From a checkpoint of a small transformer trained on Wikipedia.
Size: 19 layers, width 384, 35.6M parameters.
Training: a variant of Adam for these matrices, 425M tokens.
Each number is 500 + 40 x the weight over its row's rms, rounded and kept within 0 to 999. Layers, rows and columns count from 0. Numbers have three digits each. The size before them is the row's rms in percent of the matrix's.

# layer 8 attention key, 384x384, rms 0.0552, rows 225-255, columns 0-127
147:461470493528504496548489475582524494559485502505491433507550579457532517470507488506553516509552500522470542455554462536563527530490503495557475414487547506457537455468480434534500533494471511506546545526413501550487451483500542517516511530510480489556464482484500504518486468563469439522450476533514528491522478518465464443525514418515481452539484531514535438500467469571528500519477
152:529482560501489512557500545493503552546474544492486455549490480446520540582518556488522506511514615588490448512496503464576453497502535486500424504535538621406516453498471516465506489404428582459639477508508451437551570456496518508539517466509499500484502509498520449467487485573559417475506484419538445477522520467452445503524513473512474468533468459475483446521478457531458540510531
123:443573565487542525506470476506519496509525499470521483512514538481487530480442469484476492513488454463439471523513511465512500517514486503508483503473499541501496444525481522497513480502510426448524451465504502520532523527521516527492476434520451506519457511556489524476541465534490514494441486556525485501502553494464499454504469497493528517509485520468527512531502526492501507496524
122:474522536483459491532436520440495516575519460534527548478444470506476481471555507579501448455457562460528461578509522556483504502457558500531578479505485427486555492557499455433513517439481479473510506518528514507513463538531511540523442502518535490460530477455507483520498510427449398470532577486403489482509525478513473501470494521506443485480478432455478498464491498549463542489511
138:520506469493510454492518465510455485476480508545499547422490517497447493524513507507527474460450473522494516534450501550460494483531517515445553438508493407511466551479517491502563475551488551560451540518476523527483388488448478489474515547559534503531481539449422522508481525384417504510436473496509494497508499525512552486495538525479462514520506543469547508503516490500475467469447
160:522456502500497511544537562568507506432505514475514535571537510461538468507470540403548523521522435495493554462522460491449507544497470487549534498475438467510428502514549576564510480524487443511463450480556537481468514558488522487509498538368508537474498562506483448466461564515493514491484520490501510471545504492567464512547530564428570470427542500544563479480509539503456452569525
153:489512490494473526454509466493531540495536511354511499537498431520497491501514476490440576502478469506518514485526554483473500424526488477489429535505510492512488538530498458505454513477523458482523455504488497407534592428541528514532472525503526519457527441518569510446544527481600542410664514519526526483440534525541501539429445568528547492562488452458465518484491502447487445443449
142:538510494461504538533536570475404515467484478472528548474469459530450495507478467539490488461401489479529471533528557519430470449553439465499539530507451498469461528470506545556511512512515483493440531460578446493468479517503483450472505529463529494489492512534497473438498497411462561523524569502481485473470510496499573553417500581470468525475545443531503569493471504494518486517557
129:507458476492495491466512513438509508465550453506502528498472421511521493500544531514465542467491614463524464456468543511436553464468506555493557503539461472501497468570523528482461526513492457464549521461454490483497510429531498491544471482513517570380512459494561498500581491474584480483565610499408518455498479516511515555529448504464518479524509475477465482537488487471458510529493
125:469511539440490502499508488518552502516482523552478489493517614481501507485442491479553473532520468515451509499507415476598505551519489502487427494494553501495531439498460487480530519496468501463502469489512510552509484535463554523495477522551446492509481535501446478517466515543515486519408422551545500493535509465470497425538478499494543529532529525496563448489481524553524520509527
146:526525501492433518494521458498459501521530455515481623482465472476523477518531543559559470424484511477463489533513510507450436446526519445496488517492516466497530522577506510512526470510482428441472523525481530472435461531490445484481506474388479534373484501462547471422518524391553523497521501498410495443468516517516484518473494546458511516451494483518538507505470532496540532475448
140:503484499516511454492503468566475467479487520536467502441538527552497481493465487519507511510477437493500479468517510477451510507500475489511524512531498503480438502483545563565521474522507491528451492516491519539455485512443464495531520517487496474529525562520478526526498512480449486563421475506494497548494430515530547521521525539428509496525540522522521450495510514462511449525491
130:430517439516473474452488547478509515492534508488535483555472433502487539457540478475435553564539520490513472472467565415485522510492524447523489603494471488572514556530498485510488498517509473518494484514543465465472659465596494431540501507487572538492510435510571485439535509507543518535588466414463506444472503531488467523547496517512564506528505499463425540484501506407421481446456
167:447546533518517538511445570505484509542459497529471548542532452478513580440469509502537488562504467457497523551549519476524499493441510447542497585467477560503574474525482458494447513430513478477503462502477548463541697558583544481533490434495452428530537431519593521426497475535546456491468515485514443525524500465419480493511510460493517530482491442441497497493519450512517535558561
123:495510535430510521485514434495539481494536475462482552480516526471521477527477527529545476476505475454430443490490500526432452464552502523549556485536492486484486457560514543497537464531449482449487491542494504541478428507469500517489489440507511545419507561458494531474560511404477487460533497563488505451476540539498495504457501537475615483465493508467555514539478555507508521462509
113:540487528471447487482529493475473540551518481579478575472495481506519487524545522530544499469471581468514451538496482525483431467491525491500528501538468469504502501513536485551478540463503472462555495506507572500449469544497466496464495480421474492424502500439599483489530505405518468511510543408375504495435506533557505550488470545440435462504527422506536484512486500436502548452471
142:506486553475535469531540508529506515509490501585513449463468645496477536524460395491460496493529497490470466498467479492533489558610471490498510455464501454501471449496513493494541477574481519528517512482541467509461374557473507511453482476515472518535444622537426530531496489534331556558432458500488506443463563490512522477454508490452476445520513539549535502548449526501465441542506
117:553530489524489511522501526490512525484470523572523458550508525504462484499574445465441512518496528503535503570506505485568533518486516478470450513487501547496439532429480465514474488497540516573537463509558487505500549517460500485527506545438526498549514510510476462480419509493474527489502462449524510503514485439531502528547499459476392500520485423521487499466523490514456501570526
133:456557479555492486426514474498502541509452479476442519497508431488516459471537515485519526555552478496504515518482538468488514469478518490547583555573444609516487607468484501484457472470565541490510537521503451522553624462534558475497517543475550514493494427503514495467490458501544482499530450451552478476520498532475496552566461437555559527466445468517423506538543504452455491484525
142:491486523416509425497548507481540505514549511555571457485443592480494524482426489495487527463539480493476439450463408446545505599546498552460473440467501472523483473465515542499535484524482541500486513439544444525481375526511487504470487469525507558501499599473411464538543542562456578491478500518470500483508514485569494468538445519515489477491516551532550550504482556515517468471504
152:457518550505519491488533510520533539543501558484486408513483515488539518465518425497417581494558531490441427497499500449573528500556546482492418526532541565517471536497468432524464492473543481488562489512488496456470617441489498535532483482473512520465494488553546500464488478531562557528548389470474482450435526476513488499534492410546552498543484463571508480553459490463510473503453
160:499509502538525495464465482425474469488458394378473567459527363549487454485525498608471475526442503487542500524484611496418538455491484534511651509605500537476519550523524495470483487526504497476445520536495511482499534503526521489536477533544524505524524419533518527507509461419461446476557539496506449493472509516480522562442497499517524553464458481478444497535520487469483528455474
153:498484467542511491463576518464527516449514486365505516519533455539510441527532549457454527509495443526613551450464485464466545476543482510518512540553437563522437577482555558540475489545577522493453459527502466519492508421457482483533532540457559547534516511521511475519474522494604546446571496505513524494504489545571532530540500577541552542500505505542466526493485533431459419544456
109:463520534518462501472561528515486502507505489536456580519480454527516473488570526546448532546525509486534477520477499463483500499491523471476535557569462553500502545525516512544497453478538475446529544510488538507524498480480519469510485472446507543450510503509547497501483482461543453485464466447451475501445476536521519508512497513533483532512494428530480421526516485466520510515470
151:517566485527494561490483464473477506510471556471457486433553508507457505517547528454536513514478456575553543551535514494586468462531573457477381504493537555484512528447451433519500487509521564548486534559484558493504543443502533474472514522508507438561503460497486518428438477492535590509487384459635486520537501484466482515522554478525514520517473537457501509474519467528524484483448
136:504553543481490543488474494460534486541518497453511483560519488448522488475464459516522505514453422439455479506564605530469534468537410568558526464461501465502485473536436493489450487464502440453524459516494504419543607492524533522504433485498444488503526455540552493483517473462513511478570538543551454534473561526490511447429488492487538507523472448469530499523451486510553503513511
111:497486499520546539507481486521516463486494472519488487520505525442485501533436530468589464495477432547462496482574526547456506525494488546555514401459548422454510482477445516473480535524491534498491444521513506549528496525552504523515498535548518510488498465470446464530501477501466529468505538546548482559546482512470456484499529474519508508437493554466570587474520495579511523503529
144:480540520464492503441512473538448497497495513451480550467510434547502524499525478476440518538468469481452515526491537498456465451526498517482494581560465546535492548529478461523465492544550502446463477535494550501500524471483527465468501514506461488500475464552539507454491456386525513509479422489525459432444522533452570557476513484513551521550525482488489499544533509469503512503438
120:494510532525475534464473530486476517507484423465458559499550393504493457486546515573476500472475534489525490478558536560478486449434499479539516504532487554497525521568485479507509500441469472440555512488478541399517553487546555510504497468468475480437555428489580498464522511433563423475537580457449496472457504489489491523479512522487502500494480426473520447486485462512542517491515
136:488478507479545456478464448477515439508530466464531513523502467493510463490478507553555476533497468481505477430447545535430559446491496599557571448550513442484493509572517515458505465557468500483432480489491493469522519478530536494502477539538505523480533489454492507538554461440443436490543553584529535500528509533497480555485492525460592515453504536456514483471509535510475516426475
165:485496493480509425476472492500470482490518503566553531487399537483451566506415454527489472506493494443445450556471470462465478552484519509508580537477471399531555467521496517447559474507477491498472542455562467495501391589603497465488448474518534534534504504485457500539495472503385503522403501498439491511483540463492492483517515502472490480477549557462481513490498516475504543463520
# layer 8 attention query, 384x384, rms 0.0582, rows 226-255, columns 0-127
148:429504462518559523515521543450468545351528513515408512509461476450492511548528499464484479456523593488477479518464512492486475540491556496485526512489511507405544534441504553452454442514495483538499509566462497456508522528472494444495481458502519510413534484556537553466497540517513482449527544503558424516579508422467481495607496462524515537437462521480507520585490446461465454492548
146:504484508452568441471551540445519465503474475462507527479488536495498505507473499499475471575491525488397411522469451518513488501494473536460494537498515568530502511503500511484444534496428529476524492564517487469551437528468503514497499451501495473485487544600583506487523464531529535552543523506541477518422474494527497512513455499498546502454566471497541494556483529482498491484456
151:515505491518410472497513490488560529497513449526468487521504492498444522487439485440546481510493513453489557526472504501527464528505523514487502445553496481504497536511461469437496541458414565578494565476501441523569528509440496475490477487556489543547439532400487499538470491446426482467450554521426465469478510569527542570494479540431501543542447517541578484459473488505517532460536
147:514474560508468499470494487484541454499434503489552506471528520513560457486497449483506515398540495532517502613547480493524500440508536459504482448523573517543526502457505501437629616510538547542467517513539512569465454536552549562475460555535513540541570554491493512516474525524472551565502494524543576532538471468494560506430589637456502533412507528486478470537487545575567496421451
166:481485498452486503573518508506469483549537492498540494476510509553515469406499522535508523492546501530477496433490502446496488477509452449541482555429512487512505470508531493587559475532471392500498442472521468527469492493543421381459509476427507508476500502434483468474518432491538508484533494511441546433511538492542430497506508527432502488535563466528466474452472495565552499516566
142:530492499521501446421502450456514494488556501488456518538547515514499504513552537491464477508454504522508490469480509535471484465502508523507521551464506503490490507555448537487399550458510457552438428505585542420477492469480483517496540470467528365471542474530569549474500552466491516489528536496494476504489592560500459521515457507503522544466455504412464518501511505503488534505480
133:592494510514471498540514524514526463550513476501505496501488514557470529500508490531488512470464389510526499549463485504508447432496507477515496500574545492550404500514464498441600507512471566498558495485584506498499520499514469499478521480448485464511583509467418484460508497452490528525510558504468542510485453435548453505475491556446464475506508440430497467485539516456633507518530
135:451489582512448459463518490541519492488502479481477521536503459466536435538437507488461507523465491534474431358461481520494508485550439542463511499534516513472480544531512575501511444398439510522442493496504494377529520481473443557593630484459514486469480521493519457519538487464502466471540593529523508477511555563466455510486513561577535546413492536464500488501426539546503502428559
142:527475536470573505575491519477449485502485506493503559483509493482560526488533529442516477500550534449494493582490496509501477526444526481477529485473484531511557494463537495516504462566532517485487493601430488539521478558448505575487461479499508483559466535529556579503508498532521489488518505441520399543482476504516506476576500455567504498487474500519534498545487525480481444516480
169:465542525417398523500515480519463579506456523516465524513497493486495482433477464469519511445479423504449528487454504560473461466507538521528529498513469479578453498471461475537533546532462498507535503547584540490526539492446541515501457532422496489438486496486484487467502460468523543424466516489455483432452497493489483516449405546465483434481527407492536461492493562556494552451501
158:529445557504573520434523507504464421465473489485594522475527503524571454498495491528488503534533464548530502550519459514523593446510489477507480496513497547570542461496504524479575533529543492460505518439453464537464447496601534466404521483494529542570526559496527481543504465547541523544497502535547527456541488490492473485483500555544510483454549561526475485538478526492552507515474
148:469510424535560362401431496525487495415583527495487500532507482531464508541452442449451557552536503490470509472493517471492493477515528468467524562527451495465495592570473524547429503465506473495459432456511527409453514435540512492515483440489539495536471492548500475446475546480487565476476445541500577488518523495512506571475518490510541509462449507471480500496544488494442556440531
164:505531421553531512491476498525548536486569529502475494516556525480433510442524484499496460605433471460532473482459486478540516482452546472527485531511457504547506451497481500538478457440456465529558461569498551461476503523493488432518490515446508508483488497533530433536455465519491479502497506447565500515496503572504468513569507421494537496507478495456512543495532377471496511508542
166:456487581466359432470597459455474473512456485488479524468498532502540493485494502469551505484477522525442462489441489538474540508533514528457503460542513525526485485491501524499547524515446493468518483508519514476518448525456484535507444519480502453453508521505473490482530500483508519505506516516436459444492503433518539551498377588446475466480564506491592465483539597566456450458475
145:462483528471483544505525435494487567485541467538504515526467466443419488456468489508504443429476437462504492546465530507473433499531436542564536502473515472547469470491469530456544544507508490522500564543508434485463556490474548440486514518476485514491535519529536498468505496439507506456436497507444478467436494504467450514477374605483506563485504457537524494511434538574589517493489
134:487487509477560526556468546535413503487482513495544497482403481494438519525487489505473553472526483511461505571516493483477489548491490469491476468500532498540506510427533486469560554519511484384504589440501465540519493511552528531518516458512525566495443511574471520475524531516510539540508500541426500521510394466561475491466493499485431475462557489604534450566535562488566507477457
143:507496403451585568551477566490490579497463482528489490513473462510508519488506508539518515428584497498497600546489505460486407527504500465539486498501515460504534484451491446502434508553528565497517529504455437536470557447469484455417542475498491506493411503532502458455513562494531572525498457486548437503492513501531499523480544449473526500527471517559471530542524512453519528496511
156:445520436519464415470442437493465435505501498515438448517563491548502532491557475510469436609479538478523503477481510472492544503530527482465458558529488468435486481607511495537452453545488488499493449536486599461442548449509449494549517465511463496475549462521462445499451609471487541478509376497491558500489467502511543567482530466524527539533467500417470491458531533486407525512480
137:528456535520492501521477576498472424507513530492569543498408490506521498586444516471488517473559546511406550526506487478480481578480498489504510506501518523468458543512535523455481572541492460464490529457536465570528471511474507543548469501538509501532399486508474537481485529489524482531483465500450538454457498465486491473468505499495506485502529533636496482504470616517473487491480
138:452548456540592499492470511508448529463540495485474522537488446490430512538533511531457498590525475477539551437480513524460468543489502510505508531470487507497499546508497524524375476503522469435499516503453514432513502474473563541471603432489525471495435445687526564445549568562545512406539465545503455467476468546484414520470491439554533477457484536503505508530517510447460500497461
145:443513514497432427472511399509531465543500477509463418464563521535485491460500482523488503567475506472438474569474490529523557435498513501500451508568460484491490544548476499480501502497474550564544487498520523501509498479521465504486545507507486480490583514451468487546481504446412481543499528568514541484585486506567603516503523505460529481548490495435478455462498482494472502476516
156:489468458491445485482442432527442428507494549511510521510520479523598469512539519510538552511493465517496510470548497505490530470482458477507491563505526478465500501477524507615498514510553446528474449423509557514423522447541465483440565578476498406537578409456480493462484547472483536554533446477525582501517494425485495505454570532496495509499497487500437481434544548535531512514496
141:377529491441432520378466449557468491493415442547470495494508431484548492452488512510506457485483443424488530511522516523464492492518454557538514516578455460528509467487480491513519542502490493474571534595497551482470585496549452474466631545454411448508510444535501448485499515431463547520450466414464464490513455463454506528505492418469538428491454451480475447549500561510501487499547
170:552504419512529508536474517500530576472438571512467536509532506484520532498566500489522457440507467529557542609539497529488475473492548468512537527498546494523537501424498488483477524506563566509512476564479490495487480525467543528475448562519505526479538463577497518492479593541489513490508437472578510539516506456472536468507569485524493496481470471479508556534567482461492492513444
133:485498514508484512445551419465512458499504428467424506494554540511486492514508458516438402538419482479522495474447504576517489442439498495453465532503507538471488427548502515485357506432492471508522428531500581486566449530460482540590549491494489429478500517546512532558531473514482489466530600557536445497459558574565465532530455473463503575504490490429523535534482513467484519527497
130:551493448479465532577534465454534495555494510457540476502531590481538538525516495521542455477441528519515502483442456507532516468500484475450491491420491518530495418517515508485452419462469488532538438446515469509561431530426476463607439547576515499474512528376454542498495446548524508453545524559530520523519587451503509453497497462469466533566505540508534528453499501478466487534536
133:450513487524469431397480472493477482510455429518487450512555499514475498444514479510488482488515401468498434543448532490428501455526444468516522532523537476563537517494465472554520565580497459556556459590527560455440511470511484538496517519451522438543537501562485544493497520450488606524491516483468494604472452482493523513486456483504489481483479422439446502546532495457527447481533
144:498501539516410532549549421506547545521542484541464478520470484536451446450540512512497413518404496445533461483453526533492493476492470533539508523538469452502500460495497477469485465446466507574489504576520510483505553533496430478533577522447445487444546507477553502551505405452425460463454548488478426512573534566480468500514502462480522521527504454401487483507481408496531537509567
145:501503578465389424489530408491509467550516468492487461491541561553519425473474502508479452561509582494442475443532492503533562496560498485473462500470492531502521549543522519505532564497437457573422449496489478567473470540522396559570467528534486479475553521384425513544504526500469472486517538586464512447507528534527550466491468556479525527517512528431489477469443495566482486496488
175:456518543495533451467488586532505510545529480510562451484396513489401518469437450468478530533550548495423427580506503448498502535530499448506485479499487491533491555515447470446606567479424490484527528501548488556481499513546476517556425484595507552502431543426468512513499471494460491594444481490407513530506455532475564524456461544496468462495466502530506504485481481471485486404488
# layer 8 attention value, 384x384, rms 0.0447, rows 192-215, columns 0-127
120:529519474495444559516587540544547493422558514510439495488512518482498506538477490526527467447465506542494609487457481493527508481473529477434472504499494500436445521516503500466495424550463547548520480460499512456594526451403539477580526530582444577498414538505479522493416491514515490421461511475520544471536534478495538495571516432496536530569515555512518535463500476459385487514452
125:430504460542578505494482571547510508398493422499569506542515468428490503503485505431533524508499451470561525492477486534502447537461491542542498537487493536454492506472513496477512503519506502513570518519461419470520495469489458525495539518527529558541508502481534536466525587535558552429533606460493528462535482537449411440520457497510469484472464494559547530440524561494452491483517
132:471531476490539460524552607551449451509469483505475498511384506519460519520505481446513507459526524467490481473496488493511510532511569449466503489512430518533507564477499533543577539472499542506484489459534456544493506474564523442542494552498575491515485569510413484503501554491527528528446488505465569489549470494527525572441440559473462496493453507491484462435516507506441479535531
139:438490482605494513470578506461519543481493440495478542477486515544492508513536484475512497509516468491524573490519488440501508491512508508545494498458529514480600526551537511631497503596521544509482471576517532558504513510448525512492479553477497437549473521537514514472467456477484532460462526462524476487517481531481407611504496498435520483544444480554489488519555486489440462507502
137:461421509567529492478496498512476483458392590520514439551487478473574538543521464408501539453549527485480488530532494488506481557508485489479430511451545515480522544517415482539486489458517510480560489546479519457469510478629485581593456499444538510484460490509494425453497503536519540503522493527500581480567492445509497504448494504527520467415411491546519543588483438580441500506582
123:473499502602620486396480443499537471449551551497449460420483534569550534516496516508509517521455520483502491524440496482485570467556601507412477533536470497471428494510485514504504445554576514469502508505458528510486503459556481489504456516570527529560558496506479544491475485477453522513441517458541599563540509455476640473509541395527485497512525523464470509603465444455453485553487
109:493488541421517512508513439505500445531479482513546478480508523467536424465545499496554507495426459492546531493527494587525563518494521518447562524502483514489466457419510481452536503566550462574495500544462585527446499556440488473522586530511464509578538526461487518518407553506400514433504491414455506525534489455499491405500500475532420548477556504511473494454453627523549467508452
147:612496419501534491524488516560462528552542550498526533516505490524452419530563550483471509516471522532499529524574488503464479513446505481520559485482507497541520500398452518572444413362565529453548526482409510501477491493521491525456488441472460566509409422539508486497514587513488475438506455435528560499537508537510498443513495391588503531495436514483509517539460501519547501480480
113:500501477506558474440412541515510521417530490507476487565508486459533552520490586532493554485540500536546509516451509467428533488433501492506489475521475483434468519636582506481455450554506533432499447499387449487579501428563558524553475508486577521504541539467511524499575536470587482405591535517598535497520474530546543511522483471529506477446498525496515552562499452437437526572496
141:518604485530438435551439479503545607534623552497488461506520570470448533470511529549530456553478511499469488436486508468520509469475465530510497514431420481472464550488569531485451504475432585576476458503527478489498507522455485419427499524477518514466463461489475465513436522476427462498486523511529541461544486512520566480516495447441534454477564490492480529497437394496505492566587
128:477512522463536508518415475457630535606507459503509480432462513468504502427546501549482529506544457531523524539513481507501503463489556472494466487457545504545490521433474461439538470504461545514555480477510533531525495455476532474411507481545519565514517548462488525521529539508529492528518513519523510506507489464500564454502538488457505513533421535507514525456556493441507535476441
143:491496493557476550570470515531505501514559527505509480482489499522492492482508493505486464453482457530452486461365504489520436517508558507511496453450555481599466488487451467542567459497468494572495503503557527485571508494523521507495456485486530470473433489459469497489503420503526455513479502502502504468499603528527440514445557525556500466490527494499503512455460475529551559509458
120:537540503537480472502509436469530449404509602487499449548519484597467501504506516482511471532487529519493490510420526459552581507490594542456478491522483469525477576592482444476507453545488541579519516474508569466531525490463440478556572489516497583498498514494454453500421490509472546450448460570527526522528496371480490505462503498563510541490543537497502488477523523500380481514485
136:433495490505464455522454522531521412556526488491491449493512537448633536471499496513550451449521601465495499485585483564532523470494508474555431502450508480497487544533587489491588494456388489486524434503475557502452511475545519497452498527502516516483561577416498502513534471508474487515521500452495564448543544454456567496527522538441486423491432540475463481489484471528513504575574
125:541440469532509515530496567550496425489537600507537482546492493558536564585496517574503543457526466518475553520546499514495465467504481488515453481463502517471563507626485470524536555482539461477486527469457501479516498503485594560481420522495557468524462585526507527500517488516483500502522476493473543544455503521525545534522554478423514433463482509546485524519496516527517512513486
136:539390511555532484483450482475523458479545523499554481560522484595533541511451507433457494522521583478510458522414496532528485507483604584480514466465567492492478579545453470410512428493491518574532489583565516521494525504489448466607459485574490547477508448466504522532513433549432500479459542507481512474473568485482485474491527447524542483522446540474468491508483478477376586468485
117:544441502504558528565491552525542528529428534500480511492492476500549529489520418500534508448601466439515498567525511420504415592524517456527496467505490513545527440444438430521547503442495512500550545466489466561449494521499529511444419463502462500541482482585458518456462482543476462654459469512484481490489516470523460467461490498475541489486490420532485466517584500488614497521518
118:499483537564495535558569516483555466481516503511534454512489485555504507533505509534560450486562460551571542500488497450545441594527501452507429446441498474522509411473485447493549550552506454575480509418535550496515512462518464488504476558523388523559575497464478501478475464503496490518441517522441524541515468448452424475460482527465484529534523483568502473491543509493525473520416
139:524462480498571467500451487481505483499518440497491491538498506556497509451480540577475471558505454514527503438529496525447543486480529433515479482538471488528529431577522509496467497538427460478558521499435532474500487477491526468484489518553518505492534557504480477575536501513504481417487541525486562547508451527517542527487581534427561458561532556467538476499524427430514534508438
127:510494493535445519555519467509448452525464567491493476498591478519641518470495502523536506468473534498462504482489487550519451480518484501547420518492539488495518482460482457530503493515538549551486460529472508487479516493492443433523537568466476448502553563478582467454466441538498553530503513465534441528509556471504495490472491571513494457506523473511468499454489491533543480579508
121:585438446499541443472566500523487456383582588489449509504503486631453502548489511490496536530524423481539495517502504439413547471512444495488481515610493489492501580499502534530453510461541490391477514373501403500478466453502449458507478517503532495549482525516493467540446554470524519600454451511479532490490501531519589483461529464485475472532584513562516517515483446454532515524511
121:571514504518513481562465535481444465500538502494526503489493467459492492594508557530471437485464478521487459471501531571443494491550506455443443539455486463513549481491515519477518537544486501507431462546507480507465489450459435505423563529533517450462482551484531446484507525463487482441511478466470483482537456462405596515455570489578459484560549512501486554509519481539510442523540
133:557531524507550537501375527532523468549435558491551443483504485407532521502520506538507521487488491485543465575451524511515448544508502484492497499481505512481519421452471442460480469498562567481523557477437486528448482498498525565540488476521526620507480508511516522488470513516502562506516456480479470518451507457489503430515499475554437476492480532529493489504481543543583502493497
124:553435447479512529563487520507502492443469465500552502541498520524463453462440453402509450469510478540538493555434492465543476493533487470501498466486487509525470511553462484563562464438482451577557501534519552507524507462503489502498506437469458581573471492475544492508521404526515479506424539504537438464506521535589367485464569473441525563541467491529527482524523457514492553589510
# layer 8 attention output (transposed), 384x384, rms 0.0428, rows 192-215, columns 0-127
119:512458492465503529431609466504498502427424516461487498457496488474596411594481487481530470460558486573513519468469484474538429525466497487541492499531480522472501461486530483583499501445486482509506504473391457478479470542462540462507508517487507514451524526565518506489501497561487502483454462474597481501579513501433525448532528577496480485514546469475480452534529595516503520494529
128:553522473477510493517492550577565542484526492458493498530446510547510514513486504506524530514518440484461544304484489485516462494510580542528506529441505487493514517505483504502443534513515521518478464550469476498435500530499486453438486525462521524447486458421499437435493496476491430556491483495499556495458501547481523508465562414517515501522565511467436533370529391557500478500439
130:548500541541572393600486554492499494480508554481562529491576448538493535515484458446475558422568498457545489564536448499521490485505496522503482477421480487493450505467489479436548516477487581520419529492446455466522469553518566472448444576533508531518413528503468520419474536522515515489521511477513553510499489441492504517507530587498529532490424578542474472424491529591506559460527
137:541546465436442441549473420559555503511488535506524516496537438560592529531460519508475514469535449514516498428512508488533513503489432433484515470444477501573482493487472503541539467564549538463430488504459521492491483480494521447524540623436476558492527551489503567553486520580483475482523429493524471498497483438437495546518533610569578511491479461505516517529523547494487497525482
131:478536502475445494542450505490547580467571507427492506547486489445446490502533487508463497496403519487490648551522499493479518472527533527517476445438524480449518530461458479519514450509488535467472488478529490478502475528510511516544501539489495552469502467509445519490475550500530449513509496525497443434501511557505436543531542406529507485510449578563525509509485416504494514536548
121:498490505492530452467487451458534502492437429497488500464525533503483461509522518534482480579519521501501476659472488458492520521514491479473482533508475486472537438482513469477518527523474494511489475509474522478461476479506520507505498550532543459506573538422498559550501505507508524563509440526541447517512502510435546537500502592487546467515447510515471533502528545454468516513495
112:505525442519483544470595492484485506541427504609512457530536501464560462517473479536490505430513419508490565517507513473511487470476524450496499492584455544503471485544519458574487558551493500539481548515485469524509496486452508506455483430523518502561531455393474463518492526505493492545484487484482400562411494511509557548497523474472430494427466562512484471419542496569487535438489
137:483506478575462610507431536448457490508480558509491515521521527461438516471525523517507445481520551502505530468461502484458456533539582437523522509543493509491518515533477538494464442492525516512546520470500500486499491500456528563518495469605507489491538431546534523445429497473513547454524523526479492565559518507465540479511502518515501520465485482500556533478471474456484481568454
117:487501472517497485481445491464512447508523491390527496515475510522516469480520514455531536594484549517555513392506532500494540499526533519508504475446526457482556505436535492500505478439514461472551436460459507478529423486507477490570501482487494474406482494462501515540562502486514506513550511502435528472539565497477453495448507489517616476540569451488500494500450496488518485534449
133:524448476475564464577558500560482468508432488487490490502520495469492506454434489512476511469586492518565502639539545472543427591565502446519488479495503498537509479507535500546497471494504490540525508451546521495502538497484408443541479442482507507536477494417528474534459477509530516423484504523489494547534552437494486524512482526460467480430487501476464488528516543457510465533538
126:482471499471551501536506508452511397524482544443516482515523486480546522555436498417548503497488439486521524483522509525516463562460508526500493487563501520447528507476517508472478480483503517501574464497547479545529404466446529576513424466523510527504494481547516505487535571492530506515439510487560552537503523474439502461450531424504540522527525537491440522489513492498454499398501
139:470475522485538485555488573475544466487512493474485520543479489491480548518449458478528544512515434506499518496506418519482534574496423540539482470448495492503506563517531507516536576513458496529485565531499519523561486477495475453484496516542476522484480458497508469470491452489517558486535479492521554525496499529503440453561465534461503471504433583537519512525513413506505460524489
120:496492523488623522437472499534513470429489490452479477541507528426446474519530512516498568473531501515448571515480483478527486463490502542505460497510525569498518466540541510504496567470509489506532431482434508480424514499517509490521483456486501518514414480587477501491543531517531478490478495522554586455560490557513493453542514516455411538454486573502415458564479536455512504498569
132:391485525475444482515580443469492476529559468461552465463567509471525498503497477438405493538452507503574475575537440485487489514471478462556496470549483515444471480493508418539542478493455460524491525423507491497531481523529483505540490489440551499504575504424485498572532469446503502488467548529525406493460513490495446509523547400482549434499531565527543509454494397562490540493565
128:472494504488383572458533538450530543503536479481503508445505484475468460510478524479452466535502473500569517480467475457504501501467446485537498481403527506464513432414514433497504564500490475509480538467458481510539497534525547409507457501472525502496551502648472517528547434530506478560518537449436437477488523541491443499529551598476505502516557474548636487538528502472541505521524
130:475493489430479439432510542486524511428584450525410469485404528500461466553494465518480497541569568536460469485486458460503519498472555494513462504561506467462528503578530511495515539461468450518503463510437505495473604524505498488502502459543537497501519472476505506513534496495525397498486450543513512458591371600504516480498507587530415408525486550464486509536482446503529493495546
114:500458480463484496513447566453470563462525539403488501439477470445457510527508482511486433499517479500486524499523485508509548522468486519512459508523520553432513476480441520521484440514493527458553606454464463506521492473517518511456534481469493514561481538678454478488482550537514506584506515481523455508495405520530457497537490433536518480532449492535624539502516479489511502506515
117:577396525460489502451482510487568499493510494462515481516521483479507520537490529507551510487512470531513670497473497484505484478466438530495484456495503546499518449482491421519515525531528488517494531436426467469433491481487552454465488559484462548588491545534497495489541506537522483610501468473590556484480485604543450504541500513461433514572548589548472458512503516500524498488517
135:497501563535536413516552447473449478504524522549526499471545550561466473455484486477503548612494524493483431482497497479477544526517531528456523475472523416521531498488525422507591495476436428488513432488401478543471511491473527571485421553544507489483563555492534523506496510431505464431499555496494493477564521565479496398491497544423574487463562469495501471515494436523524531482473
126:522478481426456528533506419437495469554511466471445502495513504488506479466486510517458521540454500490554482585496463510506474524483469460539483523479502533501513466425568463584456512585470495493481520502452490571504516524494503481528467509433537495506564466525499418522486538470488491500492424474545500496388481502496418512593537468490401512511460474525533459517537470544531549499526
124:510469533511590514473472500490454439522442473445482534466503545532422496434569514508554534498538494487510498543515467472488507493542536524452508500507534478516493523450519520477518543489542493487457439515465524465460461498511486481446482574526491470525467523572497513467494457465503549508536521515437589480586526542535457466521481632450509505528509509502475492482454611478559502597525
118:508504561544521510517485497436521515516452489515498515500487496558506559432503517433561556416465495456488520570532497503511519438513581463561543463489514467488508494505566523493567468520525507561475499533558471550542413514451469524443395564519428506570496494327494488551499421467527531406516614513511536508478514449459530431438514493500454500483541493517495519486485459498514461501517
129:468464490477475619475493520450519496503512458539482482530458472432464523498486530528494485505475467488517554492529465452492473517469514514498484509501514552437493420472464501505372520519482502519568531497503470495513533522487515532499490435511498488610500450590514427500466519499537491590458523502480530528434487441471489528495585333493413480433526530550555538499560439451514514456477
120:504463509502587539463494521485536522463555564437527483515499513467466502553538509508477523508504464532566464470479466520497530504510474571511493477464536564500514473492495510548529490478455450524524441476483509479520519486527516461449569520401525535473491555598558506472529483530483489547502536535584474532500452548519442421552451547516495481528498493435517493516511395527558495559499